Weights of a small transformer language model.
Size: 20 layers, width 64, 3 heads of 32, vocabulary 32768, 5.32M parameters.
Architecture: RMSNorm before each block, no biases in attention or MLP, untied embeddings, normalized queries and keys, some layers without attention, local attention windows, shifted keys.
Training: a variant of Adam for these matrices, 3967 steps.
Each number is 128 + 32 x the weight over its row's rms, rounded and kept within 0 to 255. Layers, rows and columns count from 0. The size above them is the row's rms in percent of the matrix's.

# layer 7 attention query, 96x64, rms 0.159, rows 0-63, columns 0-31
size [ 80  67  85  57  71  86  89  97  75 117  84 134  99 116 103 105 105 100  95 113  78 107 103 123 125 110 136  96  84 117  99  87  65  78  75  94 100 129 132 115 113 142 139  96 100 113  95 119 101  97  95  89  88  86 108  94  96  92  90  92  90  99  84  96]
[[ 97 131 169 118 121 148 160 140 124 132 108 155 108 100 137 158 126 138 208 142  71 105  73  82 126 188 114 132 104 109 133 125]
 [162 171  27 129 114 119 129 106 132  89 133 142 118  80 124 111 164 148 123 130  81 165 165 154 168 140 151 179 154 103 129 135]
 [ 85  85 230 152 117 146 107 147 143 129 124 118 150 165 128 126  80  87 118 142 174  88  96 116  45 108  94  88 101 151 131 135]
 [120 140 206 139 122 161 129 129 113  81  90 148 134  92  94 117 113 133 161 150 109  61 134  93  89 197 115  89 133  73 178 181]
 [147 120  57  90 114  92 135 130  97 187 139 153 100 124 157 131 148 167 115 114 121 199 131 132 203 105 193 168 150 146  86  89]
 [ 79 119 186 149 110 148 116 145 149  88 134 106 152 157 131 137  72 110 147 113 164 101 106 146  63 117  67 111  72 151 125 139]
 [ 95 144 166 147 149 160 117 126 117  73 138  68 146 120 115 130  96  94 129 139 179  91 120 134  53 146  59  93  90 133 139 177]
 [175 108 104 119 151 126 169 133 114 152 120 131 123 114 129 124 193 146  78 141 116 122 139  95 148 150 188 122 197 102 156 121]
 [187  68  86  98 132 142  84  89 133 156  76 191 138 170 124 142 209 149 106 113 107 119 153 126 170 106 132 109 159 135 137  89]
 [ 82 139 106 132 147 135 115 124 151 130 149  87 127 176 101 155  62 159 186 106 143 137 125 161 119 119  64 148  75 137  86 139]
 [ 95 155 114 127 184 127 167 105 161 189 147 102  93 150 141 131 155 152 108 100 114 192 146 137 186 149 188 197  98  91 121 114]
 [ 66 183 172 121 166 163 137 146 126  90 155  99 118 126 104 100  84 149 150 126 176 126 180 185  81 112 126 113  84 149 103 180]
 [ 80 128 185  76 144 137 103 161 159 132 152 183 157 126 157 117  91 170 115 115  83 159 114 119 123  90 160 100 127 198 109 113]
 [ 87 195 128 164 136 166 141 174 103 135  69 112  80 126 133 113  68 156 147 107  94 138 120 136 126 146 125 181 132 160 112 168]
 [103 106 128 173 130 161 141 107 127 159  91 130 141 121 151 104 141 172 150  47 145 161  69  84 157 135  80 188 112 159 109 109]
 [136 122 127 103 142 143 127 145 133 178  95 154 175 151 142 121  61 178 123  92 127  87 120  81 101 160 134 137 166 171 110 117]
 [144 133  75 150 187 127 104 138 137 131 132  94 149 158  82  81 126 155 122 132 116 124 217 174 101 118 155 101 177  92 164 158]
 [ 84 132 134  95 108 146 104 131 145 132 116 161 146  84 176 127 131 108 109 131 134 114 110 126  71 157 110 151 163 164 107 114]
 [107 180 158 155 115 100 147 126 117 144 166  76 123 152 157 130  81  89  98 237 149 183 126 139 175 150 184  98  76 109 130 150]
 [150  92 152 117 157  81 170 117 126 162 184  94 144 195 159 109 124 116 122  96 122 105 113 111 152 114 211 165  97 141 118 141]
 [101 141 103 122 155 143 115 100 128 145 144  66 170 123 139 130 151  96 109 123 165 133 145 124 107 105 101 119  83 136 131 105]
 [179 107  65 156 187  91 148 164 117 120 127  93 146 142 124 136 105 183 106 140  84 151 184 141 164 144 150 147 120 111 174 131]
 [179 110  98 108 138 134 183  98 164 129 145 129 153 180  66 178 116 159 127 134 139 126 127 134 101 182  89 131  98 117 147  99]
 [154 148 131 174  72 114 146 151 118  70 167  68 114  50 146 143 128 115 125 188 195 146 145 163 128  90  58  88 139  99 153 172]
 [158 101 140 129 110 122  46  69 151 173 113 168 101 133 161  98 143  81  99  90 118 136 171 159 123  88 149 116 170 148 147  91]
 [166 100 103 136 115  78 120 103  99 116 110 113 124 124  93 155 129 118 105  93  99 161 137 160 176 129 153 134 122 122 116 126]
 [146 110  90 123 117 138 127 101 174 154 171 173 125 154 143 117 127 155 156 115 106 143 109  66 199 114 151 159  98  99 175  77]
 [115  62 150  99 113 133 170  79 169 142 191 145 141 149 127 115 116  94 110 165 195 110  73  82 125  66 144 154  86 157 110 102]
 [140 111  75 124 114 113 164 107 107 157 154 101  79 144 125 140 147 115 120 124 204 150 107 109 143  52  93 129 111 131  96 136]
 [201 144  92 160  80 109 152 124 118 197 168 131  60 117 133 166 131 131 165 114 127 128 117 139 161  94  53 117 176 101 118  93]
 [129 135 161 172 147 121 182 182 110  70 155  27  94 105 116 127 127 162 128  42 159  94  95 116 100 194 103 140 132 118 100 156]
 [126  79 177  97 126 120  99  78 184 104 100 172 161 131 105 137 184 118 164 112  60 107 108 108 147 173 131 183 103 170 151  95]
 [ 83  46 125 142 139 116 137 141 170 185 150 162 123 166 133 172 148 143 136  99 178  75  98  78 174 122 115 128 124 149 154 106]
 [159 179 143 112  91 105 136 104 159 102 158 136 158  61 126 109 105 109  62  84 155 144 126 132 101 164 111 142 132 120 129 136]
 [113 116 124 126 108 125  59  90 114  34 103 129 109 151 133 127 183 102 120 178  99  95 143 130 121 123 126 109  97 147 100 134]
 [ 91  84 162 167 134 134 175 160  74 211 141 128 135 129 117 137 103 126 125 108  96 124 115  92 180 109 176 180 165 123 148 106]
 [119 203 102 162  75 138 145  99 150  80 149 121 158 143  64 138  96 106 170 144 111 159 130 147 119 166  82 141 112 130 124 170]
 [128 171  77 136 117 116  75  72 130  26 120 106 158 126 102 146 142 151 116 179 134 151 139 137  85 129  72  89 102  93 108 152]
 [107 183 118 145 109 131  97  68 135  10 122  65 172 108  96 140 118 119 153 138 118 122 117 134  86 149  63 119 109  89 136 174]
 [151  81 115 108 143 112 141 172 102 166 134 117  93  94 177 129 163 131  83 127 136  76 143 103 155 150 204 115 187 106 118 112]
 [103 131 138 115 144 140 134  89 144 111 148 164 122 153  94 121  97 180 153 108  98 192 114 177 132  70 109 145  78 156 101 109]
 [109 162 148 140 136 134 111  85  85  28 100  66 181  84  81 130 108 117 185 116 110 106  93 120  98 173  64 161 131 102 139 168]
 [104 173 153 123 166 149 126  69  99 115 143  77 106 138  87 121  76 179 166  67 166 157 114 200 110  72  90 175  95 149 112 177]
 [149 127 131 137  95 107 162 152 100  53 119  99 162  91 135 121 130  62 154  99 144  68  71  59 137 178  92 111 155  86 165 147]
 [119 149 148 154 167 130 155 142  73 121 144  52 132 151 104 141 158 129 126  76 144 124  95 121 127 110 113 216 170 122 160 184]
 [112 118 157  93 106 114 128  95 169 180  97 175 129 106 198 165  97  91  53 142 104 117 148 139 132 125  82 112 138 177 144 122]
 [ 98 120 125 115  51  93 121 186 195 143  99 199 120 125 126 130 136 165  77 106 107 118 155 102 131 144 154 108  72 112 157  83]
 [ 91 162 145 147 209 145 126 129  54 139  72  58  94 133 117 104 117  63 173 111 152 127 135 169  58 158 101 122 161 119 160 155]
 [ 93 122 200  88 165 108 133 129 119 133 134 182 163  68 103 138  86 104 161 156 199 103 128 126 136  93 169 145 108 178 118 103]
 [149  99 103 134 183  79 130 153 101 110 118  30 133 137  69 145 124 151 178 133 121 155 106 154 110 185 153 181 141  70 130 152]
 [ 92 128 116 162 177 111 164 130 113 151  81 129 153 146 104 120 123 131 124  92  25 159 125  91 109 172 127 153  97  97 127 103]
 [113 153 118 174 114 142  96 197 112  89  84 142 143 159 164 120 117  86 115  77  97 136 133 137 118 101 156  79  84 151 186  92]
 [152 152 130 118 180 126 162 162  81 125 113 133 121 146  88  53  90 193 136  89 151 112 134 129 173 141 145 151 129 174 116 114]
 [104 146 122 128 143 145 137 150 123  53 160  34  72 102 112 138 166 130 119 150 140  96 138 204 163 149 130 109 133  91 138 212]
 [168 156 136 148  57  99  98  78 162 196  84 219 138 130 137 145 148  88 142 101 101 198 117  99 135 105 125 128 148 143 128  98]
 [ 93 176 112 149 143 146 203 165 136 101 156  91 112  83 123  77 133 108 129 157 152  83 170 124 143 173 103 148 141 117 128 149]
 [106 132 179 103 100 111 115 151 125  91 104 147 112  93 145 200 115  78 131 169 117 135  94 111  89 147 134  89 157  87 128 151]
 [124 140 190 138  97 151 152 139  56  46 129 102 146  90  96 123  97 147 127 141 156 110 147  87 139 168  86 124 180 153 114 162]
 [101 124 141 110 103 150 165 102 173 120 151 121 100 142 178 150 149 127  60 142  49 145 176 108  83 123  69  53  87 108 106 154]
 [148 195 164 135 112 126  96 154 101 113 118  99  92 113 154 137 126  91 126 114 106 119 121 141 123 178 154  76 101 123 158 154]
 [121  93 158 104  95  77 141 144 160 126  65 175 137 107 117  98 154 173 157 113 144 135 164 128 110 151 148 129 116  97  90  98]
 [101  75  95 125 175 120 105 115 113 130 137 107 120  66 177 149 130 148 104 145 140  90 160 129  76 124 111 119 146 138 112 139]
 [139 107 118 148 149 106  84  93 128 177 142 121 132 195 148 169 150 102 124 148 123 180 186 140 122 102 145  62  63 136 115 145]
 [123 161 118 173 160 140 125 174 128 152 109 116 132  55 114 126 140 120 144  83 168  91 108 127  77 142  79 108 188 182 162 128]]
# layer 7 attention key, 96x64, rms 0.15, rows 0-63, columns 0-31
size [ 74  75  82  60  63  88  67  92  83  97  66 121 103 119 119 105 109 134 112 120  89 129 120 105 131 113 110  99  87 118 103  97  56  74  85  70  85 105  76 112 102  93 135 101 126 123 106 133  99 111 100 103  88  97 103 117  90  86  81  99  85 107 110  98]
[[ 65 161 199 105 141 168 105 166 162 138 108 111 103 155  76 137 126  66  86 144 124  58 124 145  90 212  82  86  97 112 156 141]
 [126 109 106 168 157  96  30 163 153 168 153 135 110 107 139 131 135 133 146  58  37 105 162 156 129  98 149 167 153  93 151 140]
 [ 85 130 193 128 126 181 136 163 111 108  98  98 145 135  91 142 108  73  76 183 127 103 112 126  76 215  71  74 104 153 125 132]
 [ 74 125 173 170 146 176  65 160 152 110 103 138 126 149 102 120 102  85  89 118  86  45 130 142  67 164  60 122 100 101 153 122]
 [193 121 119  92 117  87 201 114 135 157 171 145 139 110 158 147 136 165 131 142 143 182 150 142 194 123 213 150 171 144  91 115]
 [ 62 133 177 142 105 182  97 165 136 113  91 113 126 147  84 139 119  82  74 149 120  64 109 135  67 211  49  98  92 140 121 141]
 [ 84 107 119 145 177 175  76 155  81 137 102  88 108 141 114 141 128 124 122 119 134  74  96  96  66 172  72  90 106 116 138 168]
 [177 105 104 112 159  81 182 116 154 159 164 148 119  94 160 136 138 139 159 137 132 193 143 112 203  69 202 173 179 125 120  82]
 [ 60 182 144 151  66 125 103 120 128  36 118 157 165 117  95  86  76 107  99 145 128 123 173 178  96  81 121 117 114 135 129 115]
 [116 168 130 134 118 192  86 141 122 103  90  68 106 130  75 125 107 150 152 113 133  91 109 119  54 211  49 114 114 130 121 179]
 [ 65 120 102 121  82 115 121  97 129 158 157 160  88 173 125 121 118 123 132  88 165 150 126 107 169 137 148 188  67 124 128 129]
 [ 81 147 155 100 146 183 105 110 145 117 114 124 137 161  67 139 112 149 129 132 160  75 129 154  29 170  88 128  81 143 100 201]
 [ 80 119 217  84 155 152  95 128 174 124 152 146 171 116 127 127  78 144 131 107  91 137 115 153  60 155 116 109 182 168 139 109]
 [151  95 122 121 125 111  92 132 107 177  63 119 125 173 130 171 133 147 142  98 117  65 118 101  79 179 107 128 148 140 135 165]
 [173  90 121  86 104 149 115 146  71 153  78 145 160 146 196 138 112 174 108 112 131 135  74  88 125 136 140 149 186 164 124 136]
 [140 133 188 128 162 154 144 123 145 135  95 113 101  55 169 123  85 208 112  95 120 116 120  67 153 162  88 113 147 126 114  88]
 [179 138  95 140 150 142 136 157 135 117 124  53 162 116 123  86 115 126 113 155 119 122 187 154 106 140 205 110 208  83 157 136]
 [ 91 140 163  94 103 120  64 142 178 171 104 174 110 126 144 113 128 128 109 108 155 109 109 116  79 113  87 145 163 159  85 133]
 [104 196 139 175 104 101 141 115 145 136 168 100  92 158 125 112  72 122 116 178 149 201 136 146 163 128 116 137  42 102 105 166]
 [132  97 148 134 153  85 136 120 144 155 175  85 144 230 122 121 119 119 125  80 134 117 128 114 143  99 184 166 109 107 132 145]
 [148  74 110 106 161 123 140 120 106 130 125  63 205 131 167 162 153  72  73 136 138  92 112 138 124 141 125  79 138 131 159 101]
 [151 130  67 143 171 101 112 155 131 153 138  94  98 175 125 154 109 155 122 115 115 153 150 147 172 109 120 161 118  87 154 148]
 [183 138 124 105 122 130 168  98 126 116 101 156 154 156 124 195 110 123 135 162 112 147  96 161 126 186 128 113 109 101 138 118]
 [137 164 112 164  90 105 128 115 134  88 172  87 110  68 129 139 141 122 128 165 168 124 152 177 146 114   0 106 104 114 150 179]
 [163 129 163 137 115 119  44 122 157 183 100 155 116 132 122  87 134  87 131  58 109 150 181 152  82  98 141 117 186 148 166 123]
 [167 116  94 143 142  79  85 103 109 166 113 101 110 127  59 160 150 105 116  61 102 141 122 138 172 117 103 153 117  93 121 143]
 [136 106  72 104 134 132 123  75 161 183 168 155 106 159 127 127 159 159 154  81 110 136 121  79 196  83 127 176  73  98 155 101]
 [141  77 154  95 128 106 152  75 122 153 133 168 175 140 160 144 143  89 102 164 122 118  98 119 116 151 166 116  92 166 138 147]
 [177  81  61 134 125  93 136 120  80 186 116 108 148 134 128 188 195  83 130 140 142 136 116 112 129 144 161  90 134 138 128 131]
 [175 152  89 158  78 117 121 130 122 183 151 155  52 138 100 178 139 131 199  71 147 110 139 128 136  78  39 124 149 115 112  97]
 [122 167 177 153 114 130 152 179 134  35 152  60  85  82 106 106 153 166 110  55 153  95  79 131 109 173  96 136 103 116  98 154]
 [ 86  95 192  95 138 115  93  68 196 139 133 167 132 145  86 137 176 132 129  75 108 104 104 133 146 101  63 191  87 137 125 107]
 [102 171 112 173 105 120  86 121 146  85 123 147  70 132 197 105 113 112 152 110 149  98 131  95 150 120  83 185 148 117 102 114]
 [191 133 170 188 132 113 136 117 146 168  86 142 136 151 134 115  92 110 119 102 105 134  93  71 116 137 148 111 133 122 195 159]
 [ 76 180  99 116 153 138 104 159 132  94 158 157 120 141 126 111 158 143 178 162 130 147 150 147 134 128  79 162 123 156  88  57]
 [162 107 104 161 172 120 128 136 157 130  92 110  84 161 136  99  71 187 126  80 182  99  98  88 131 168 123 142 152 111 147 161]
 [118 194 127 152 109 137 101 110 107  88  89 165 167 168 138  89 161  92 198 157 103 147 119 148 126 166  91  93  73 121 144  78]
 [ 96 186  93 104 115 160 106 142 120 108 133 143  87 114 130  86 127 123 188 150 150 137 159 169 132 111 125 163 128 164 120  97]
 [131 188 129 150 132 173 125 105 143 108 177 101 126  78 160  88 152 131 122 123 168 123 163 136 145  72 159 141 155 139 147 215]
 [119  53 130 131 137  63 169 121 143 181 129 126 126 124 153 181 113 179  78  98 146  94 104 113 104 164 127 153 159  93 121 148]
 [179 179 110 124 118 206 118 102 112  60 164 108 102 134 122 107 172  78 161 158 158 137 171 157 173  94 148  87 107 145  96 129]
 [188 143 141 154 174 150 122 101  94  81 132 107 172  83 157 123 175 113 136 106 151 110 139 118 131 111 195 158 144 109 143 225]
 [195 184 111 145 130 192 112  80 114  43 188  96 125  78 159 136 200  81 142 109 142 135 166 151 171 101 129 112 121 130 113 177]
 [141  81 142 152 133  68 172 131 116 127 108 134 166 138 181 143 155  93  92  97 124 109  99  82 130 155 127 115 151 113 161 179]
 [150  95  73 139 115  85 126  91 109 113 175 126 154 131 201 184 195 113 124 102 108 117 111 109 154 121 106 166 179 114 115 119]
 [131 143 161 137  55  97 109  83 210  77 145 207 136 129 131 146 145  76  97 158 126 137 128 101 109 116 100   9 106 155 145 117]
 [ 92 113 142 107 131 162 170 104 150 137 135 119 144 152 102 111  73 171 140 161 126 109 138 162 127 146  87 138  89 129 107 109]
 [131 148 102 139 125 105 110 117  98  59 142 103 130  50 193 149 222 128 110 151 107  89 134 124 145 147 127 128 157 104 135 142]
 [ 77  63 168 149 179  89 132 103  83  92 125 135 203  73  95 126 129 147 112 184 144 111 127 104 136 105 152 120 191 163 128 114]
 [150 102 111 134 164  93 171 146 124  92 184  35 154 144  65 173 150 139 141 141 143 111 126 115 118 187 196 102 139  95 146 151]
 [120 165 166 151 176 164 164 125 124 133 130  92 145 169  95  99  85 139 127  95  95 120 114  93 109 142 158  99  92 144 131 115]
 [ 93 151 142 140 101 136  80 143 105 132  90 130 155 120 144 104 134 131 109 106  27 159 146 126 145 123 137 121 135  96 201  88]
 [154 134 112 172 179 119 143 167  97 131 107 143 149 134  70  99 109 187 153 103 123 125 116 103 189 122 118 112 122 143 121 124]
 [117 125 127 122 101  92 140 149 116  93 168  49  74  98 112 166 193 107  91 158 146 107 143 155 142 175 123  71 123  89 134 151]
 [153 183 123 137  98 148 107  80 164 183  94 182 136 127 132  91  98 135 162 100 112 208 133 123 148  95 138 140 128 188 116  93]
 [114 164 125 123 150 156 156 208 148 134 161 152  85 122 110  72  91  89 141 104 200 138 148 177 132 128  93 120  78 152 108 127]
 [ 67 128 181 107 150 125 107 106 160 126 141 152 129 109 161 220 137 103 122 196  80 131 141 131 113 160 164 137 202 111 127 150]
 [162 148 152 154 116 174 129 188 126 126 143 165 121 102 109 167  57 125 163 119 189 152 162 121 128 146 103 142 160 139 113 155]
 [118 117 116  90 111 143 181 142 119 159 106 115  91 138 205 182 125 143  57 111  95 165 141 121  62 133  63 126 126 126 107 126]
 [149 153 189 143 123  97 107 139 104 150 124  93 113 133 145 145 171 130 118 161  89 148 120 125 145 185 159  52 148 115 180 105]
 [109  68 105 132 148  55 164 131 142 105  80 104 161  66 138 140 157 201 129 137 116 111 149  90 132 164 169 140 176 109 104 102]
 [133  57  64  97 135 108 126 163  71 133 104 122 137  75 153 174 174 132 115 144 128 134  98  95  84 141 115 136 182 107 123 113]
 [142  64  95 151 112  81 127  94  66 141 106  68 166 130 138 173 187 147 115 146  95 172 124  73 114 148 137  78 144 108 140 103]
 [110 187 115 149 155 178 128 164 100 135 120 130 107 104 101  87 133 162 134 115 157 146 142 146  91 155  39  93 162 166 160  70]]
# layer 7 attention value, 96x64, rms 0.148, rows 0-35, columns 0-31
size [ 98 102 100 101  98  86 102 104  96  96  90  96  96 108  94  92  95 107 106  92  99  94  96  92  96 110  97  92 102  99  92  96 115  99 117 122]
[[154 138 104 172 128 140 100 117 189 165 149 127  95 133 118 112 202 121  91 160 132 103 162 105 127 144 126 117 142  84  77 102]
 [104  96 139 214 123 143 235 156 134 117 117 103 136 158 111 196 149 130 100 203 138 182 118 114  77 153 155  99 115  91 138 155]
 [145  94 123 175 141 145  87 159 187 159  94 139 147 145 124 149 173 130 141  98  53 126 147 107 100 127  95 160 117  95 169  87]
 [164  93 144 136 136 121 188 164  79 146  95 129 162 136 169 166 121 114 129 140 205 135  74 124 100 172 127 138 123 153 121 121]
 [108 103 127 141 146 127  99 115 131 143  83 138 155 149 102 227 184 126 101 128 117  80 146 105 118 110  92 161 123  65 153 135]
 [133  84 136 139 133 156 115 148 183 146  90 130 185 114 108 200 149 124  95  65  74 141  76  99  93 138 102 136 121 104 223 116]
 [114 116  97 197 114 132 144 110 139 136 114 141  88 142 148 139 177 129 112 108  92 148 141 119 139 121 123 144 150  70 174 104]
 [102 114 123 135 117 135 199  98  74  82 102 130  97 166 144 126 168 159 117 130 167 115 157 124 140 108 148 129 124 127 126 141]
 [152 185 133  94 127 111  84 147  52 110 144 121  56 131 145  77  69 153 127 174 197 132 168 157 142 129 173 118 202 175  99 140]
 [ 99  91 130 142 143  99 127 170 152 124  65 137 140 147 161 143  94 142 150 107 190 109 145 158 115  81 118 157  98  91  83  72]
 [123 134 165 127 112 116 214  88  80  98  64 156 146 114 148 153 145 100  78 144 110  96 112 121 115 116 141  92 113 124 163 122]
 [134 126 183 134 165 132  94 156 156 192  81 167 188 100 124 143 187 129 132  57 122 131  95 142 104 158 149 128  96  90 169  94]
 [124 151 169 135 112 127  78 148 110 122  94 150 143 154 148 104 187 159 103  60  44 143  86 109 126  94  74 147 135  80 124 151]
 [114  98 180 145 132 147 184  94 126 147  79 140 151 141 122 160 155  76  79 151 183 145  54 118 140 180 130  91 120 170 138 114]
 [110 101 148 124 154 144 190 165 145 141 158 100 141 149 130 125 114 104 133 140 110 161  75  93  82 137 102  93 104  97 114 152]
 [ 81 130 147 166 103 148 216  82 108 117 155 130 113 151 141 154 179 127 106 143 122  86 105 123 101 146 135  90 163 164 166  82]
 [ 98 115 126 146 151 137  39 139 115 119 124 154 167 133 158 148 170 130 125  96 161  80 169 125  88 158 117 147 115 124 163 106]
 [154 127  91 150 155 139 174 118  96  85 136 135 105 149 167 180 136 148 142 194 127 114 105 106 147 113 136 121 136 148 155 130]
 [131 109 141 139 151 142  83  98 202 111 112 113 105 132 103 195 199 142 147 142  86 122 135 103 111 126 114  59 109 141 132  85]
 [144 133  90 181 126 147  77 167 218 149 148 156 100 153 122 133 143 149 158  69  57 133  99 107 123 197  83 122 135 104 138 123]
 [ 92 117 106 107 120 122 204 150 129 133 131  91 129 185 162 175  83 151 103 226 166  99 106 114  93 143 137 112 109  76 102 135]
 [111 191  53 152 155 114 165 173 120 142 200  81 185 129 109  77  83 123 110 143 103 132 136 160 126 191 162  98  92  96 107  69]
 [136 129 144 141  87 111 112 122 130 116 100 126  77 112 179 146  89 130  83 157 187 102  86 165 116 104 145 159 136 153 158 143]
 [150  75 160 170 129 139 107 196 209 153 123 131 156  88 112 168 136 119 113  98  93 129 180 105 112 148 107 163 175 116 188 119]
 [ 85  86 158 141  92 151 159  63  26 140 118 155 118 151 151  93 110  80 118 168 159 120 117 110 105 130 147  65 170 150 114 160]
 [110 115 157 130 123 157 140 104 156 140 106 159 109 123 158 211 146  89  91 138  77 126  82  84 122 177  99 102  98 109 122 132]
 [155 169 112 111 130 122 105 144  76 105 104  87 134 131 163 150 126 119 116 127 170 117 106 156 136  65 166 205 112 178  93 129]
 [155 104 122 126  88 118  58 167  74 119 129 148 150 123 142 127  85  99 137 189 179 114 187 152 136 129 128 172 107 138 121 124]
 [116 171  73 126 133 136 122 137 168 120 179 159  43 108 111 124 124 140 138 128 102 122 112 118 119 152 162  77 181  85 167  99]
 [144  64 168 183 129 140 101  88 153 164 124 123 162 140  82 153 215 141 129 109 106 132 145  93 118 155  94  95 112 127 120 158]
 [131 117 124 144 140 136  65 126 219 145 206 118 132 128 154 137 115 123 190 110 127 171 184 167 129 142 124  82 179 101 161 112]
 [123 133 157 119  93 117 213 124  67 131 126 126 138 142 170  97  82 106 164 153 203 120 145 110 137  94 139 141 154 164 148 144]
 [138 121 126  78 122 112 161 132 118 119 112  49 151 167 110 132 123 151  78 133 179 138 129 140 120 121 128 146 172 105 118 124]
 [ 73 149  52 119  93 131  72 145  75 132  94 132  63 131 125 116 123 182  91 159 117 162 129 153 171 128 102 195 149  71 109  90]
 [ 95  88 124 100 140 136 140 112  93 130  42 136 140 166 126 162 114 166  64 115 136  47 115 129  73 106 106 140 126 112 152  93]
 [170 146  87 148  67 114 115 158 180 121 164 113  70 138 141 133 166 179 162 111 167 103 121 158 176 122 138 122 134 142 168 131]]
# layer 7 attention output (transposed), 96x64, rms 0.156, rows 0-35, columns 0-31
size [ 95  92 102  96  98  91  98 100 102 101  86 103  90 125  92  94  88 113 110  92  99  98  96  96 107 119  92  93 102 104  85  93 111  97 129 123]
[[141 109 169  80 127 156 119 145  97 118  77 119 133 116 136 173 125 150 165 135 112 151  69  91  90 110 100 159 153  81 151 116]
 [131 143 115  80 133 255  67 110  72 165  89 192 161 144 177 121 122 122 116 132 104 132 132 129 100 126 127 120 116 151 110  93]
 [108 140  84 163 123 197 164  63 147 132 121 113 121 160  92 144 150 118 143 131 124  99  78  92 138 155 113 115  94  61 179 135]
 [ 73 144  98  89  64 145 191 101  94  99 139 153 125 133 119 137  98 144 122 159 114 100  99 116 152  59 145 145 132 129  63 104]
 [115 125 126 105 119 237 169  99 112 141 161 120 131 146 140 112 209 163 134 132 129 154  60 103 129 125 104 110 152 113 104  76]
 [ 95 121 113 190 154 255 131  75  90 112 116 105 120 171 139 101 199  89 146 144 153  81 144 115 120 129 137  86  99 158 103 100]
 [123 113 117 110 129 193 135  83 110 106 105  89 162 154 137 162 135 108 128 124 123  87  83  69 111 145  50 115  84 146 128  90]
 [ 57 115 139 108 123  93 157  97 124  75 152 153 146 109 129 147 131 143 116 119 137 130  66  81 139 124  75 156 119 187 120 123]
 [159 139 130  72 146   0 150 163 173 111 115 135 144  97 129 122  99 157 145 123  75 136 142 191 131  88 145 144  95 127 114 142]
 [175 158  84 155  70  89 175  99 101 152 179 162 156 144 100 125 134 143  97 110 131 173 136 131 138  95  91 187 145 133 155 112]
 [ 78  69  63 113 138 160 135 137 136  96 189 107  96 140 170 122 128 178 111 147 156 139  87  48 147 116  79 132 120 174  51 103]
 [119  97  86 154  91 210 145 103 104 107 118  67 111 154  84 119 112 128 152 111  66  95 147  72 151 161  64  93 148  92 137 103]
 [148 123  85 121 166 195 208  82 156 118 133 104 132 127 150 191 111 153 145 154 179  94 127  96 166 157 107 157  92 116 138 121]
 [ 48  94 118 105 113 244 111 143  86  89 148 118 159  89 150 155 156 140 149 158  99  86 119 115 100 126 110 112 133 143 111 167]
 [108 170 116 117  36 186 124  87  97  81 141 163 129 154  98 173 138 119 144 138 156 150 153 137 126 150 147 148  52 134 129 156]
 [ 93  91  87 114 138 232 100 160 160  99  88 130 148 125 118 123 150 165 141 124 184 155  98  83 143  70 110 196  99 132  91 172]
 [189 117 130 138 123 237 169 105 147 138 102 108 162 111 101 117 182 119  81 165 112 152  79 145 156  94 123 119 151  87 117 154]
 [ 25 108 113  78  91 110 168 104 132 124 145 171 191 194 114 103 161 132 127 115 190 165 131 158 131  68 137 147 114 117  91 111]
 [ 92  63 114 169 107 250 164 141 121 168 112 151 156 134 122 109 131 142  91  95 121  97 119 125 143 131  93 136 176  98 150 145]
 [186 108 167 124  94 244 138 108 116 133  68 104 140 123 104 195 124  93 139 150 119 123 137 108 122 148 140  99 104  71 160 120]
 [131 131 118 104 104 112  92 126  39 108 140 174 152 116 164 130 166 123  71 139 155 176 130 128 118  69 164 125 130 203 112 102]
 [123  61 186 127  83 109  93  91 139 130  64 160  91 176 127 144  98 102 148 139 126 197 134 106 126  88 148 133 162 150 140 140]
 [183 160 124  86 172 114 170 146 115 134 142 154 148 128 140 124 132 159 143 163 120 117 148 105 130  85 111 177 164  55  51 124]
 [132 146  77 159 158 214 119  60 100 144  82 113  87 193 111  74 126 140 133 120  73  80  96 126 110 145 162  62  79 126 147  84]
 [120 162 141  58 163 199  91 155 156 100 140 119 137 116 108 177 174 135 130 113  89 112  94 138 162 131 147 141  98 179 119 137]
 [134 107  88 134  83 225 129 131  91  96 123 103 147 109 130 133 204 119 130 143 160 118  90 107 149 123  91 113 126  98 115 161]
 [124 107 150  77 143  43 213 122 131 119 145 170 123  60 131  91  70 171 176 151 186 121 149 142 126 121 114 142 162  95  70 129]
 [140 151 115  99 186  63 128 118 118 167 132 123 159 128 130 115 120 149  82 129 147 156 111 200 141 152 222  80 170 130 141  93]
 [122 102 162 147  95  91  94 106 137 168 102 100 189 235 115 114 166 131 147 140  89 149 176 103 163 133 117 123  97 136 122 147]
 [122 163 107 107 132 254 143 154 125 131  82 119 101  93 158 162 162 106 121 116  95 130  84  96 145 154 120 129 137  57 165  91]
 [165 145 143 146 125 141 128 155  78 147  66 113 112 128  17  92 140  80  80 115 100  99 139 143 105 142 124 137 130  95 174 108]
 [102 167 106  94 171  92 110 143 134 108 179 138 112  93 106 120  90 183 100 127 133 154 102 145 106 121 185 163 100 134 100 166]
 [145  67  94 100 137 165 110 113 121 136 122 179 180 127  90 100 171 162  97 110 119 127 136 127 195  79 111 110  92 182 129  81]
 [135 136 123 168  98 180  96 141 122 146 155 100 209  78 116 170 156 186 168 130 149 117 127 184 137 219 196 140 173 152 106 108]
 [153  96  60  81 176 150 134 101 162 129 160 131 167 132 148 106 124 190  63  43  90  86 142 127 158 114 123 127  85 120 133 113]
 [175 124 119 104 132 111 113  78 112 118 141 114 109 115  59 139 176 136  98 113 109 144  83 165 135 105 117 128  74 180 138  53]]